python train.py --n_layer=10 --d_model=256 --n_kv_head=2 --d_mlp=1024 --activation="polyrelu" --norm_place="pre" --rope_base=1020.0 --rope_fraction=0.5 --attn_scale=0.119 --bias="none" --optimizer="muon_variant" --batch_tokens=32768 --seq_len=1024
Each number is 128 + 24 x the weight over the matrix's rms, rounded and kept within 0 to 255. Layers, rows and columns count from 0. Numbers have three digits each.

# down: layer 7 MLP down (transposed), 1024x256, rms 0.261, rows 190-242, columns 0-127
# up: layer 7 MLP up, 1024x256, rms 0.165, rows 191-242, columns 0-127
down190:121121120132133146162146116158161143066120138090085107132123133132107106126108139088116142144160153099121152139114125118119125193144127084130122092157107114144108132110156121148144146131071120099128120105145137111163128101115149091087130101090137105104168119146109115158119139138145186159176156072125148092123108147156136109114120142182153163134118151152151149134120164113102136113121
up191:084109112163138135134134091169134118100127153137125159096108083079133101144162139160106172126140099122150171136134118119112118139135138109132075128178153136127132159110147110061135135141116130074138131084133154098108096155156155147132183151140145130149154121091115106188128118153111105126110161138125117137132116160131141142145093142158111153142145184164081120087121148169156117140146
down191:123107110135138120109118116147121135107125042143115142110075148077134144124112132109103153100119122151153138133136134130155152073158161112161106118123139153107130129172111173126127153155117123107138174177129153105092143113118135095121143140150121135148171142116120160139125133072094149116134150155103128170144109093107092114163123119153125107134097139119132152133127142136143116132107
up192:168082130122190121128140092201165084121145158152137087155141104097099172143062137152164136123110098129125110133110112128147127098112149155077192143120127153154115134121140102139154113140140092118134109137124169096171183130108186116100190140167108084164146125137134131140094085090122104106119096131131146118129139124139135153107067155137095117143117152145107130130146183156144147099123
down192:098084135127149094136136153141135144120050115106142176107131132108159139107121089173149121117183163146104133147110123097148133099100145131108111112133135102140091149132151206178154118145140120104094150158070105117156155152141145125135159154119134128110167087072067105134148111132109154125125146170091060109144154115121112148145168125141140163138180139157165120155137104104105128163098
up193:124166138109126118141127119159127108147104107172143132129143136104129115096134142141077109097135163124134119154144109132122147154118114100116115112147156133145100139087124072141175134126131114109130149132135158132119146171103085136105108088112139117142144096106122117140207135134144139122109150145113155138140119153124143114103110118115083151101115136139132161115120140085124103122120
down193:198122104139105115148151075107152115138114129113161114103133157145125144119123110112109158120130100144163143151126131112126099099145164107088151118128111125137130105135133104130106144135097097130156113102103106124132125151126119150100145087159124168119091083085114126124161122098163143122152122154144116112141149131112116123119146142122140095135099150135144125140108185145132138152129
up194:128115112137144141141152129128129142165175147144139121112138145109115155174128101118108104142118118147138150080122133111115113114105112144167113088119159096107116141149168138152123108168201112129176088108179096094099184134063125168102143129152100158147143140101178135120120105133084142143132148176144132139059122125124141083157073065135081152102147140127118096155150124130106119164114
down194:193115108126119102131154117124163102109135180109112075151134125122141161166149126135104160153100140133161103150104126121070131117117138129125154135136151112132156114112116164117121098137193125147124130076142106129133127126121099108140087122132108116066138104121162120102141114111166099108138123123106219140146097062145125150119115140127145148138101143106116128136111072143126154109082
up195:145102107131115143152076174100171073084144134127138121145131154145149105111171132113119151136149184096114139171115100078142110127145115168147159105096155103119100132143124093138119159124148096099130126152129122120108119130132118133136121110122149119097143144097142137146157137106114097107149163133174135141143157125113124127172119147176118100100138136119159152144122157123166162127126
down195:111095113136089170146150120075184139119136170131100157120092133195138099095129139121157170136118160144121108159098096086153128115119117168118166163090119091096117167094151091107123145101123129207134120141116109121117093126139133132148155110148100151103188097111097136146119121131091121138134146139123101142163124135099144129127083128164154161113143109183147125160124142160119132153112
up196:137197149118148100144131167114106083108124132155144133113135094118142088138144160148131133112150122172101121103079141101145136132143082111171132135104139124139089116128160139153155173109136119155135137124122113141083096098110093125136104109062144118170111139150117145115117134115180129124104110096154150127154126141085134139135167126086208041149164137120177106118128113158146126178121
down196:141148084123142108148162151129129102144052139148102121163091195116113056144140120152117134119123122133117110094075146107142116198158116161127152112135122149112132113102164145105122110108140165125115129119158115145117120156120163178080117138111086133097080130092138107137128133152152123120090120105172115149140090116123152117103120125102138108139115091132162113138100099130155097089161
up197:187136112102138104129097132145120133092112149115130143151127149106148091116106127146087108152102104150132126117096127140138110122122120139134170133126165144152137142097094140175101137096117089134102103167148109111136094187117131132138143164131106146137152124146123146139109128138153114115158141108114101129133179130103151149122126134118144153140131092114128164121146163113107103130138
down197:147149084118128107112103131127079112134108197105155102132133113152138089159115151114123139126128146182171094114143089131115148100151103114091110143156106127131121131095105105105132099085141129186139109138139149091169088117151145161157129153119102163165127162082121138121117063104158160129151133117140167147087118126125138156079124106171122114104137111139170109103110161093167129175132
up198:134150102123118115117162155171123175112107132098120136106179148182136124108128111120078102133168120133117108139143143116106128135177103121097152097124168159112082168120088111156146106108116136101114138136145106143124138124116180116096157146135117100112098138140123184094087168086122144184124146144103109098104135098118116087115128158125100140155136159122134085104121107118104137096123
down198:142103129108144140109137144098078156187164125122124092158164144116079098102141127092084108128095120126149117139186127126169124159135091091100115129141125174114090138148121116131143160108141127139121173119117087126136140167104109143173180101128137148142166104109139131143104105140117093118137134105096098096123111134123189145148135136128088112157133138149126104101112116127127128084154
up199:162137095122098153102192131113112148129096115127132121097149115160085095151098182144118128131106110138108135124095148102172124131091124129122131098122135128139117133108120084159117134082063113127078147132133136123124085085170136141183095106141126141127147150118133082184146124120126117157152128091114116148122123126100115094149176118130127131140167179154184177097145122137154104148131
down199:152104101151125140145080116137108116125109123122103136147128147131098129114123121129114146150079115121123151126114144132133106144161179139156115084092087207116154116108105160089113122143133116107115115132158088108141150148084130154120155128097139118119141064096137134157088133116116109157145129142118080088108125144132151132128129145113114139109124132134173103118092095110134170130138
up200:143151118159132149130117154109110111127131159114148132151105145137124163128157116165121153095110095133095114109153128138141059117084124131125108108126095112134142119191178133094114142179096114126151127136133147121130151163132177136094184120132109159098134111110121139099107163115127113131184132130147135113124112110134102117096087131155128118117098125142123108131156119159120109142128
down200:090148150132124135121146132163150120148126006121107089101110098117140128147151127089124118125120147146120147140131104149160096105135149088130158138133151104128125107116123070153097154184126129116127139152133143110143114105167127103113113126132160155094152123128131090146097122151123107100121165139119131119130120110155094123091099112144084144157099153096095108135126095116115133106117
up201:108102164144145144144114129189133140118127146126134130111089163132158172101075170167103102100135138136116154099142144138103109107072145093158132108113095096119131105131186118071083152112151090127072107141126125141142145151109127222144119105104142131128114135124134118121112105122149127089109121141138137162119126121160143118120147087118135129137160162140086169074137108120101111129154
down201:109133191113158149157142117175062114159125136094142161124079088135093119127081104168139126148134138163146125105139143131122116106100121155143148146094124136108115121116156142111120146102137116151115122099103146127162086096115136105111144108116080136128150125154141122188118161113132129106108123164147135131112127135140121143168116123125151152050119117110109153101105069125159134084096
up202:147135143104100119129133123106125148146121120132103100115149112128126109137071120167164206107111134166099105168105119208097122167098124147124106089159066171101071137116103111149121152145096139153084118142141118133151129095118156144144094121120127134132123151174091128051141136147157146120117081108127062159111109142086158156087197121116152140109103135134125103127157124090128123153131
down202:074128101145087176113131125126176181145150158129112152118129123124120131131078122118132129146095122146119129105116138148162123077123142132127129125125136152100134094125152140155087121142155120098145119144135082107130156151114162178107125068149109130138122132183124146129133150184147155149107107105098144100136099118104120137090169159129186130091098132123140103150125137148148139116116
up203:113128158119116104151127135126145147139131140132085124142138119083186155125106145116128162122105142125116100096145137128132160118119088149123148137117147175113112120119124133171125143108097170127164144149119136117125096090128155135119090166129144147140164126099124155122115136128128145123144108146115117129101135100158135155113111113154155086132139102143113105102113109120131127150095
down203:143161111147140142090133157152141132119107085103145139110140159128153125140116128128142126104134123103126153122150115131118114122141127126152157136119140117112133167110172139137134139118100115175149139163127126097096124139116096130106121136097157150133158124118099136133124127122140157096144120100122126113150108122154109092114130100113172197152104118157144130112141132134099144165130
up204:049109122160162078141108133172160145099090154128167127089133115103146125123107132152108151127169147126113107159130082112111155125123151122159130105115165125115149095127165122153128084177115112098140091117161159108148120099103131141110158113156124109117116124146152123169116105165131144124108105123124126133106130129135126134113147175168111148116150095122123107131119139098145141155112
down204:118100131151115113119119135146147140133111109161112087095103143179123125134168108118164108154105184175153079095116125121118113127129178163126141116096132109118151099146129100158103150182105110137093118094152106125142163122102097118127086101133134155111095122135108122081133132098141163123129160152154193138124101124123140131139138113112141144125118140138155123128094123089140114149139
up205:117094130158167145137184126123132148115078126114130141107087133102107110119154116103095099111161127114130155134139155114133119146101114169104126113147106142137126130119144113119116142136102152105100150160081128148133148137140137132111141095125132140127124140146117114113148113126146127145136137102155125135157121143118089153127109136112116099105116136129147106142132097156136138094139
down205:138112134108140124141153132153115149168138000135122117136107144099132154141104158099146104152165147117144152139096109092126152135104160135151161147128105108124112142141117123165162102177122103123100157133115144126120141127119092111146133108128189080099143116107113120149120136122125147103129142135099126100099122100170070105131133105138145152108143119130135125124123105114145140129144
up206:138104087155152162154145113129152138099132127111149155123085129143155115131131122141127117125145121137111110113099129143098159160144106114117109139082149137109118087157092075138169114100175164104136175154098147137130120122135113124132128095148112098155110110130127120131158137118160141137102183135171121146111145100099130145135147104099118144104117107136111070113118159092112105152141
down206:118117113123139160148165119126156119126138136137093135104132166126172114126104133155134089120093121141112127119131149133093143162136119107166108115133128135105153134141120126143125120108140120170149139195114133147139134137117112103151115136089133138174130122144136150124130156116142142168100125107092154113104115112126138149127109143154076137123087125152139107134130117098134110198114
up207:152127171138103157095159116141084118077075103110065141165184109127132125135139139099148119134111136111107110102098135150122086125140091122182136111103109120110114113162117156169103104084088113124126102128149102132135155131164137116155181167109121113114122133106107109169129178138153131150117121126106121173152087140103117078119146102064132119150128142140127126158122068145119153154106
down207:146131130175085131125120104157100132101127118162136146103146153146083158167108115087152116105116162150115139133102139118100131146177108098111105130084093105121157103138158147168133104163137154137134114120124115124161124156147153148144150128158082084104115104150113154120132127131152110143116152092102147157119077116097161120090098103094158170127129091144134136161126116158119130124104
up208:137112149167127131140089111123139143140133167162178142110142086099126130123117134142141119119113121101084159096135112130134138171129123142099140103141165063122164174089103184091185153158122135142091131113148129088117113144120140141088120194107153132071108191130135104121079091158148126131154137135162090119101140153155126109124113104171139153101135153115134081095120141140118095117134
down208:083147118136157141186155125150122115111142157112121149140121144121141158110143095145107103093138133102154145112133128151122139119112134140096096148184089115139169164109181138141153134105129102153123157139159083122137143116137145126106104144085113142113108145093125115152128079128089173133090105125116163122136129144072118130141139100135110143097117131115168133110115146098135129105115
up209:124160134138151134126157144142113128122120115176087141119170139152127118162153147140123078148155123083114151087117103140105132126114112119101112140109118104098125165157143125153146146116151114130095145165122115089135127135152161127151063121059150137112139135089088128151112072154123112149132140158156133172117113145125140125122133165108086148112143121096141145124130153139129148134147
down209:151099138124135175153120116159143100114117060117139092090115140112138191093165149086143127140140147106125141129106122123123091119140134130103109099094149117162139127146108141124151137111125100141135096116152089163127105141133168127108096097085122105113109115083144112102162126142124143117137112105097136125113139148110142128134153152121147135082105170140150123157183114144147141160139
up210:158106164110157162168122108141109140075097116147117082141111116154137116114107163148150076119126145149099128139096086139123149125133068180117128132100135095151129103181135161154146139122158150151118119143143153114129137074087147129089134135128143098138116072088082163144107154101157091187158114124165113134151141097127176125117131128093118127111124087117133084099127157125127128167105
down210:126167148055197141121143138139103136161132117114120129144143157140140114133144159137177058142176102112110146121082101124123116120116083114071109101150129101160095167148089125119110132137138155144112115121098116136144134109102172135108100126093086116145128126088131147090109134119084127173122130127179115091131123125084159168112131132150158105117141112143138113145150116155102121111163
up211:128122164159146126113090093147126159117115175155157136089138151125116138149111146128113114119076109139110136156122130133143102089163137151132128094105092131194141050146186143160131105143119144132143143143122185113163149078152121085140098133117094133126138094125161106117092140154120137100069137085077112143127163140141080068115127147106117134097156126121143088108129142126177131181091
down211:150149131150081137152158150140116144136152106109167105087126084121113135121133120085176114160135130139132128108117176107114099096154100148099155119134116133150156131111119072103160146112135148135134121150200115140112113108098125160126168157148125130142141146115155108165166125143151117102148117087142100138126121117123127113134070148126165094120146118147117107136121142142105152091089
up212:176124132120155125153136109109088093112066188161134107133123142125153150102113152130139117120125145135137097155136137155135119138134116136115159115166125159131159143112149113155109123133119134120134107082140078130125153140119132169092156069096162120103134105121131096126140099126099155129133118167125135088098139119139086162149094101140106136122105147151105128115126123135124113129129
down212:164105113124105156129128127134149100143145032145099115162119146140110142111153156150121129065109136139155123073122136130137154126151116158121073132146136115137152150112121117125119137138147159149164149128153113107139140118113162127145157126147084114167103139116102133121144138113103132119105141084138100133113113153157138137143114164119168138127131164127117123119121134126118127101117
up213:120154178142150135105130135120109160119115160128100115131122145145108079102136089133095125096115136132112137118136169149151145125134098080121119169130179134137128130187110159159097147130094095105123140138100157142112099125156133096112134112104135118094115112124137129114141101116112122157142133127127116122143134087162137153087099105140091091149138084123132136155120141123102113161121
down213:148123110120142116103111148108115159122113111154111107116119090133145136143133138132126132124118146161133085123158131110126147138170156123094059146148132096131110097115122140097107154094136117161113164115117129128178098101133120168139092130106152120150139105119167133094107145083165101156107171125173122116125142112128116171074105093139136133140147141154125137154138141145148103159147
up214:143114131118108100152140126116113144130085148123153121159120108146093156160084081135125135119130116128122104117141158141153134095097123156105117098091091105099139106160122093185106131140141126123102137118151132147167161085115115120147128095099122115099143180129116169115136123120150144142104140091080152160204129132169118102167100107148153135198136122141127120143178131125058104145116
down214:116122119122134135131148108114104133149140134172171106169127100146134165132126115130106142121144110150137083125203117102149150114113154125133121114152117114157095093150116115132155091187131112141093116151136126120135129115141143118086119110104150118111135156178118106163147138122165138150102125113136157158168126078158113099107099089111133131111113144101128111134153094125170130096145
up215:096120131177113115131127143170141118102131114150126159145119105087106121157148124147104109124145132135094126089129124122170152154092142097101127131186112161134164167133142141126111160121098124122129162124119159114125136137091079172076097122109163119097110114125122110175154113139114154094158135134115144154166118143127107150132142131151099199163154122112157134087117151124161138127130
down215:152132087130134131119132128162133109093118091172101076103134121100119123144151142176123137128115085180114129142151118133117137126134121110184131107125128144124119131140130101134138129114099169127109128120149098124121144163138096116116151124158157104092113096120117114144131123116136136136136170145129128165157120165145116134101160128156105148213168158093121110148145168118128146113096
up216:123112128186113108155154110133103112115206095109110107137168085119101142159185106168138171079128138121108160139137127143148129152111123094120160122122163160129118118169129147153099144108157138144101132164134153130177097099110118124106103157157128140162101126154147127097143140100126123135132083110127106075129153162097153134174107091129102121149095119132132163128181077174154136163137
down216:152128115119143119088093128125137124092087186141081086191141137103172107119085104099129130160143117116104161122128103148116082140138135114130149072124132127107114137128141147110120183120123127094161089160185097114109132159147115147149135090140114137116103140110150160165136106131109155142114121182139069129133145177198090121127130124089163135158146134148112146153123126129127126128156
up217:113092108147130079121145142159159162128146131134162142080156143134095104128179139146128141147118118135133144152147141152090130136111125145104119145126139123108176111120123146126140116101130078092163130126151118154119151096104088093124114111082076087131123134138144154154158190138101172110092147151179129067131094106119149124121128117108111098108125134107136170131145177134123147146174
down217:128160117115141083151084141105145118156133143099155095188161160097128122134141135124185176159106126104140093143098114141132119153121154126148124118159136132138124090149165118114131119119108141130110132137163160135138129129118155124111096157084140123146121146132081112118113087133121109142149115115185111120134103124135189113125163098131132140125125087121135124129152142088109125151096
up218:078104100137181116122138161129102097086100093107154141127124124122124125139081133113116125114124148158123154133127123122134126157132083166104097128137150146138091129122138130108100120176132094177101124125141123110122162108135166113075159143118134078113140128151118163117142114117126172115108115101130124123157157136136104117142107125165166158100099148138095072107156173105145164128126
down218:128120127107133108098113103138110150131141098091156140138158110109105134157135133127119142127126137155148128130126153125125153144131126098145099160089151073120122127161133131125109158142169136134140128133090105094110112136173142081165142124134096121152126117159145151132120147150184132114127124089097206143149099123138146121101135149137174100134137160123131141141123102164147131142100
up219:136141093135168076155144127103158136108068145162084124092141119163119155135110153132159165147120122154104150106154104135106130116117124128124130157115183115122131086063125085118120115112099124155146203122141131113136143131104122134164102097121143087110141150119088155133175128168123100107094100112135109120135136072131145100134180075117138144164128140109174135180197127102120075121109
down219:100147086111153103127170137098107149112140147108144090142125130171085101166096124184134128143192128123109106118170126133131182117118136116119161118106115131126147127145107098106156189119107145123142106132089148138108132087135102121122128103132112111156111150076074135135122149143123112184133112094127128136117176124153162132124153119116141172101163121121078114121158114133129119110078
up220:124120157127160165168117118135129179119115093140149110128162136114150150105131106162125094107142139120109157113162071121156142124101149135146134107128151141113105141105089127152154159113170130104139137113177148155131112146123139120146122136111080129111138079116152120123095118115130160164153117130120149130103131113131145115108157172158094127129140119115143137119110104132115091123119
down220:128074113138137129146108108151101121106134078118161141101134111128140094125137155106087123092167117130081114090122110124146127110141125141159159130145099140091108129099099103152139137129094128114117092136180141118149163141128121117094132156129111128100131112160128131129134142152104096113083104107075205149124116142131144125133116131137122117152139161085128149119173137148084108090147
up221:155109119142081145094115126121101133102129140113112142127118149098125107159137133173143123123137177141102141130162143127126149125095112129097148125103155098133101118141135153107140153159105122146140103125125147127166107126132111080132134106107092127108155130139124146126107134177128117115058100137150120142111130071118102109115146100128127133123155144127118108132109145160130118161131
down221:089090106105157144142129111108146104130121088110132119119150112138118094116118113133140122134133125160148132147101138118135155144149124117118126153086138124121116095169117112117150117183112124149149109109119131190129116119115118176137169115061119130155102179132155130167114113132084099127141077094132117123141120120116070161099126186144170102141113140112107108131126125181127111127122
up222:137167123176156137122156129126114143122115078150157159117114147137078176180118079135119136135098125131102132102058117104128130115114112134110120103110161143111153099147088171134156140149126106092132167124128129157135119145152133119144112100118120120129123158114138145149168100120150106110143130133130137107108127110142095101129125120134131138128119146129121082178153107148117122066134
down222:117121133127133161097139118147129124144150087135127159165130096119103128126120150134130157097110129147146159088157118129136149133121149120163171114110147155140138163127138126146116129148117145105073136138139130086124190149164159085105133141101144098101119114128133183141146143111112096155124170089136086073110104132159113152105146099154108142120107132142123145116159108101121114089142
up223:144124132138142148146130108110157171129146117156158180112086115120145153147118151135175152117069117090156069134114081173162133136156146133122104125167123084126142126152125133172139116091149101127148119170099083141110111079154141141186133105078104127103166138086120104113128177122130130122131156154106078150191173118127146149119126065116100110147158076128160145143097109143139098120119
down223:113157136133117125146095121135132142115182152143141149120115124171127075133107128137137136138160157082111089096187149141116122152172134175143071118131123098116150127151090127100136126135134092142129137148101159081155157158135139126113150118155116118117119146131124087134110087108150136131097112147121141148169117113090142110141147118063106104129164113120126097168087125108124121150125
up224:133093141113080143151115106088088097126139131169139094153173172138146099122112116120100146118152148166118096137094130105162117139137145146169136123133079113134145125101110149132154110171114115127142115119092134128150149119133135150165111117156134065114116151124086118130137121118112163108163080165160138178108102098140093178104118185148127171101134118144095113178117153143096122126136
down224:113138083119130139103132100131119107105106048086125143141110119111135108151113128143118156100143135148134090106169107085149117109140122105123158114131138123136123107124130144141135132129112091125157098130106116117096172156120152161123121079077130148113129110137118168136175107126120157141107153101137173130129148102079119108109133133151129107133103126117135146150130097122121106140178
up225:086105126156132119116112119105150120099088114127152166144111125125131112111159118098136134169084141128125123123091090177131126124158153132188151140110149125115126142133142133164130108107156113175140106136144111103116119096148137116149088146134146147112137086136140111158095124126115116148136124124126118151122115118107118088151177143104135099132136142112138130075098144105104142097118
down225:147142168089100120105155127122110095117165140124136117145121133117140087132108106150139148118103125092087094177121092111133125152115150147141127152140160114128168099126133107183123126112139129164149142133092094121092164149147135104130117137151124158156091093136111109154139116155115146183158110147154118106127129153081118130121157110107089120125167148105116133084124112134135125095116
up226:157132096127152101125110104123126153115130115120143133127140083072121134119131130098154147156119100138106165100116131116134137146126119152129105125135131167151123102181112116139146160142121115113160107121138109136116112099114117129130156139095151143140111153132154160119110149144128163132133125096146148124150095145120171126159139138179128171113130155113129128120114126112133144146107
down226:137121114133138081120096108139145111092135108112137160083118141101162114114151145087104138095130127140126151121186115112154095115111078111133130160096181146122103116142141149108180150111144120082163148125123158122118076157109095117103123103137107113140103125120151111102133135152123141125125155122114149139128146119114148130126146111144134154146132162111097109130159131126118141161165
up227:136166106134133164111147114151119155133146140094105170131098138139083163147144132118134158141102140163125118161104136142123145158151150114133152151112115082094144101182107109152117136143114104140084128129102128154120125116166111085122097176117149115121137114201129128101110170097165102117114093118161119155119115126160130137148101121139097130123112142110191080116121131123127131104135
down227:122130142133102106123128086121117103120139128083110140126127167115120123152133098100130121145128096113141127103118066111085163131138111108139091108126129117104151127127162152118155165114155149142151107117105128149134156140121129119160083141087190122115080117132153148082163186125104139122130107135120088104132174140097123103124126138071151110140130113171166135110148102126108128111128
up228:086086139069127124103119144124111170097097133110116129129123190118157205123127169203100134139137114163128164153143121138144133145145139141130115102139140125146120123095165133138097126131096125158133145092138123156108105133164120136099118149113135109130109139138138105123163106142105105124151127126149120160139126138124148138119108098083089094127147134104202139135141101097058166099122
down228:119103151135134148054085102115139111110154151160139148111138132108149138138128133066133143147171113090069120139148117110104147146140162089098126130162169128122147130096149157124082164157180156120129087130127140096114116142136138104155152144151128154130081105123104139144152156172121145112178112141131087100116131103107110122139130132121137146093166168106103093139105108130118137103107
up229:069150122115108136129178086125111132116104154148146159145168109103125120132130152129110131175123099115157149092151091137142158151118160104123098118106131128083158119119161131123135144144157139100124142134118142109158122155128121150115109144113155151141130124084136121153147127123121138143101130129161126121134107151083138137131134159142114141114123115132105157145182122152156108148147
down229:135158134137112112096156125123142135148103188132136134129161165112134144083101118127110139125131162064127153107075146114124133106111108104118093153094124109110119113152099122096182111134135099157133119154156143126147122142150132128144080127138169151089122130065152143123131102139133138109097139142096104140160098111104129136130133138133117116097095110081126126114137109125123122146110
up230:110152111144170130127093106130154128112098163136138126122127106180142106116152095147113162168110127102135166147139106154137120124135130134115109087185135106104167114127078089120143112161104160049097143044089103159118140172158111101124131122136110104146145072151144129141134121108115083130152149120132125099156145139127092151174154115122107109066102100120133141166087165148147118098152
down230:136167137100119127130193117123154117152156119162105074129128099116118145133123088138132154135104147124124126090150134077068071066129142130138085127165166171141153151164175098141139107110141119062145165135110138101157107089149102132087157137101142144059134167121117117160118104135125131110186117129143127107133068110109144140078125151148186114136119153097119093126155157144123156127129
up231:102163138198115174127077148137125134106106128201127138079131144101157168108116148143111104113126123117122139087111187122134138141142109123129102103135160108144109102133125170089166123172124119152082165110161109103124064130169134140128112122159097161080087144134094158132146112107131136119127142161191112141107148135156100113180108126141116168101132156130138139075136122132140132121128
down231:095120147145126125131120148123134130118117095111117111084082108143137136117098132161121140079158194145161168128131143137101109110123108153145144162088152157142130160112143130103092120106116092146112137126137141165156139150130155134127131145106167128116095124162138148112143120106120116134096156118147117114104136125096119155129148182071111139121123125109141152138122133115123133129140
up232:147132139133160132141121150151164155141128116136158143136121123150129100143119133118110114115187113182114129110093142132169121147143137118144152157133096134097166149140126140125170138166100104109109152167115126149138116106111119086125149083124175124109131093121089218151161147116137103114156135083150082104116112119146119099097121100138115137118123146134149160143132159113135131133117
down232:135120164142153119133089116120159118108143125158163151104121081100127136144082094157129088133163149155154158128080081092159169134077125149134161089129145162141118171109130129118140121131131116092112157153125103111140135136129155122150122120146124082089142123137125157159171118116079147113107115071154082102093114156150096153105155120129107107147142132124115107155144127153144108139130
up233:106137116162105108141141138161153107118139118118123130118116141142152104126131125098155121131140154128123164179097117224101122129091138133155111074105156146184122122147145140137131160136156141135166070112083136088155103134116118156149151169176154110099128127134114131112133142142136110088121127109141131134108134129144101127134176117126115117122124120150142108154149125103143136146093
down233:102181125152149118121177113114144114126108116121107131121155118138117111152129122144132154118111121101138138148145101122121104147133137138124124148124146134140090169130111143148099131162152121155158136106143128144130149070163128170101155119136085101104161151110137107114102079110105112141111129145177089121177150154165133134124127081121125134157077120123127151150126157147128136143172
up234:121112103134080115126162148160165169113105138157091097106126123115121104129084127073133116102195118110161136135165125147136102151184123172145178139100104112143076133119132128125088128100137139158135120136134139134100106140140146175140139150106119142106136101137146126121156139098095148129122133156150106088074101116097121118085138138112169108111094103116119072090174102123163132104072
down234:144093163127127136099120111145174106106162148101108104095105106115075113117124123126102095110129111165135157120164168150132116118173115179149137102115122129165106146146100142136137107109111115129107137133129142129105113111131154142133168107112146079107139129125140140137120178148096117134153112119143128127082092128098170161102112117137154108136169110173114148138141148196150143094112
up235:112119130157140132091114090105134101108147110133106122119128122112132184150129158164099131116148104134112108159102095149128142128097132160143123126158167091113122083104132114114132164132096105136144100126166113130119140094120040111135162106096123120142162174123103060114122102135182147118096140097179092143112131087149115145074141159142125106121162140126068119157123137158134120137107
down235:147109138131114140145110159133132129135101123132115143130138183109161144142122088128112121156143144181138131115131097138107092130135142149131157142145119142076135109125143143121123127121063089184101158124151127157148118139110138130178136106093107146116144101163100140131161125136119123115134102124159102103150071122106107139097085089123158135137129131114126108167131133129096109110116
up236:144115124106133128081165167126142150124119126113119117123143135135079111120159110150113159075150155128077110138165141098122138115143122140132145145152068169134138121103140126133097122129116166117107111115130138150142106118123097122121134102146094100094125120121102115090097142083115128121105112145103144112119158135132163153113082102142137104164142128135144149131130154100134127133128
down236:139116125109171140118198133134125128084125124114085170177154090106113152180098072131125131128139163142126129101120109132134107134138118126107120148131097113111129109130145126123109127111173133186103126080107120163121141101084137121110135175112141122140169133139145157080084104122114173124108150157123120089170132155121108153136105098163112139136145111071154147151112104131150075154121
up237:115095134111140125131178101148146122127093129165121124140144147094099134093111146158120152119096121129115122140152176131117140084115117149109140147131129166133120104146116136166151127145061119102131067129115161114158158067134134109126170108139121138119095136146133134145112103152098093154123097092120126102132135141134127149128057125144113099155108118153146109120150098138157154119137
down237:154123168125125126096123116108124127147117097148141131147143109111098120115125124119109136163107133093121115111123155124103133149082123114153167154128115126149153186129142115139107132089129151152120084114125146151108162123144128147135143165152098129126116102119105155122138113116101144144127111154169159104143166154119169141116139140108079143142113126090119114100132122149116144114081
up238:141141133139135150087102112127137086136087118167161178096106147147105138094124138156111135129101138113097161142101101142126089123125111164118119065112164143154143079091110116133099115149118138144141127129122104154084110116112099147152100129138141159128166162123121131200092137145142146137126102117079105121169166144134117118200152154165070124134167125140119213148120108128133159120149
down238:141125160100128110113121142089146115153124174147107158129150161077118121133148134167106097168126137123128096156122091121069125135112127134112127144148125121166169109142132108123124158065135173120125112084112128130136121099122099094132108126147140135112154105101131096189115113157133144156076145117184124157113124191135076126096108160136129150140161158112152164132090129152090097150114
up239:123112103137160110144133090105133177114120118151137141115123130126130106138145196131164133108142125126161146159132129128155101086123121153147132161148160147107101122123089097135116106138145122123122138127115123105101108110159126120154131125203179112123175115123114146135178160078118114108111117111102140136135129111125100128118153155107088162097146129136143120134148132144132181098101
down239:182108125138137168115166127120119132098132161138149156157153144103120140141167160110104118111127130118148079103138101167145088174121140102107131130132132150134141085092142144089118162139152143094118189156150132090121117144139130098129102134150155142105155138114091098112130117150126063134106101148107181135170107161141173133124111153134063131175061145088115121098096181099197109122129
up240:105175112147100125137123142112139172132055123160134156149103146159098132113045107131094146136108180164115146103168134123093157122105130110116151107109170148148135138107122112149084129076082107139125122131173149144142121142121123094131108156122096100112146138083129123124172159133091156139135113141131128101172134137134144138141145102120123118116110084142132128123133165151132107131128
down240:143074120116139118112106127129126123148092126154109125105123108147116181112132126123106151137095155109138139142129118084110099115147085098121113124099120147097109161113120061101151088105218133084137139155120137113134163128116127130126157136137134131165138151089151132140156142120162112061104132115116051118174118124089154142145123091140118118137104133128136145100149127127193115096153
up241:146130155123145144132106123178134130183117156162102075121129105133118129158171142158155103152133118140168146191109096122136138116192121146153125146142188148122129133083170124120139179131138149144164097133130112112164128163152129126099138119136100096137137114154152133117170139114123099161161138125126108140124101107128170104083118158150104141054129096152104123095136103163120145113168
down241:108109146143176129117083086105160135130119128104172162125149077168122140092134121131163133173108141112164101170168121141081146113127164152150066087146150123130133134115114095129122140100105148128130129138138098113087118103121092097143187151107141114134124130164146118158108153114096096144126141130145140103110135119132102129166159112127160159176119139138167122123146089125124153112080
up242:157124146145188132121115162109090164127152139140140100067086117110156109126122138142139150117106109130175183154086107161119113130092089128117120154118119124104148136141101109136086076129108140119140076133111145099165114124136163137099141072136119130150085080142186158130141126132151107116092157135160147103143126131115177133129091107128151095169138171118123139123172111147163146132117
down242:146125113155130123171148148113117130140146135108118114103136119101104093124106095115165140140151111100143119169120127118089129111132121153128140115147125108111128169121132118124123127178099199118117178126177142161124191093135096132034151091141149119157115116121135145160152107156108112128127070140133072132118098093099106121110118117114134103170154137121130102166122099158081131131153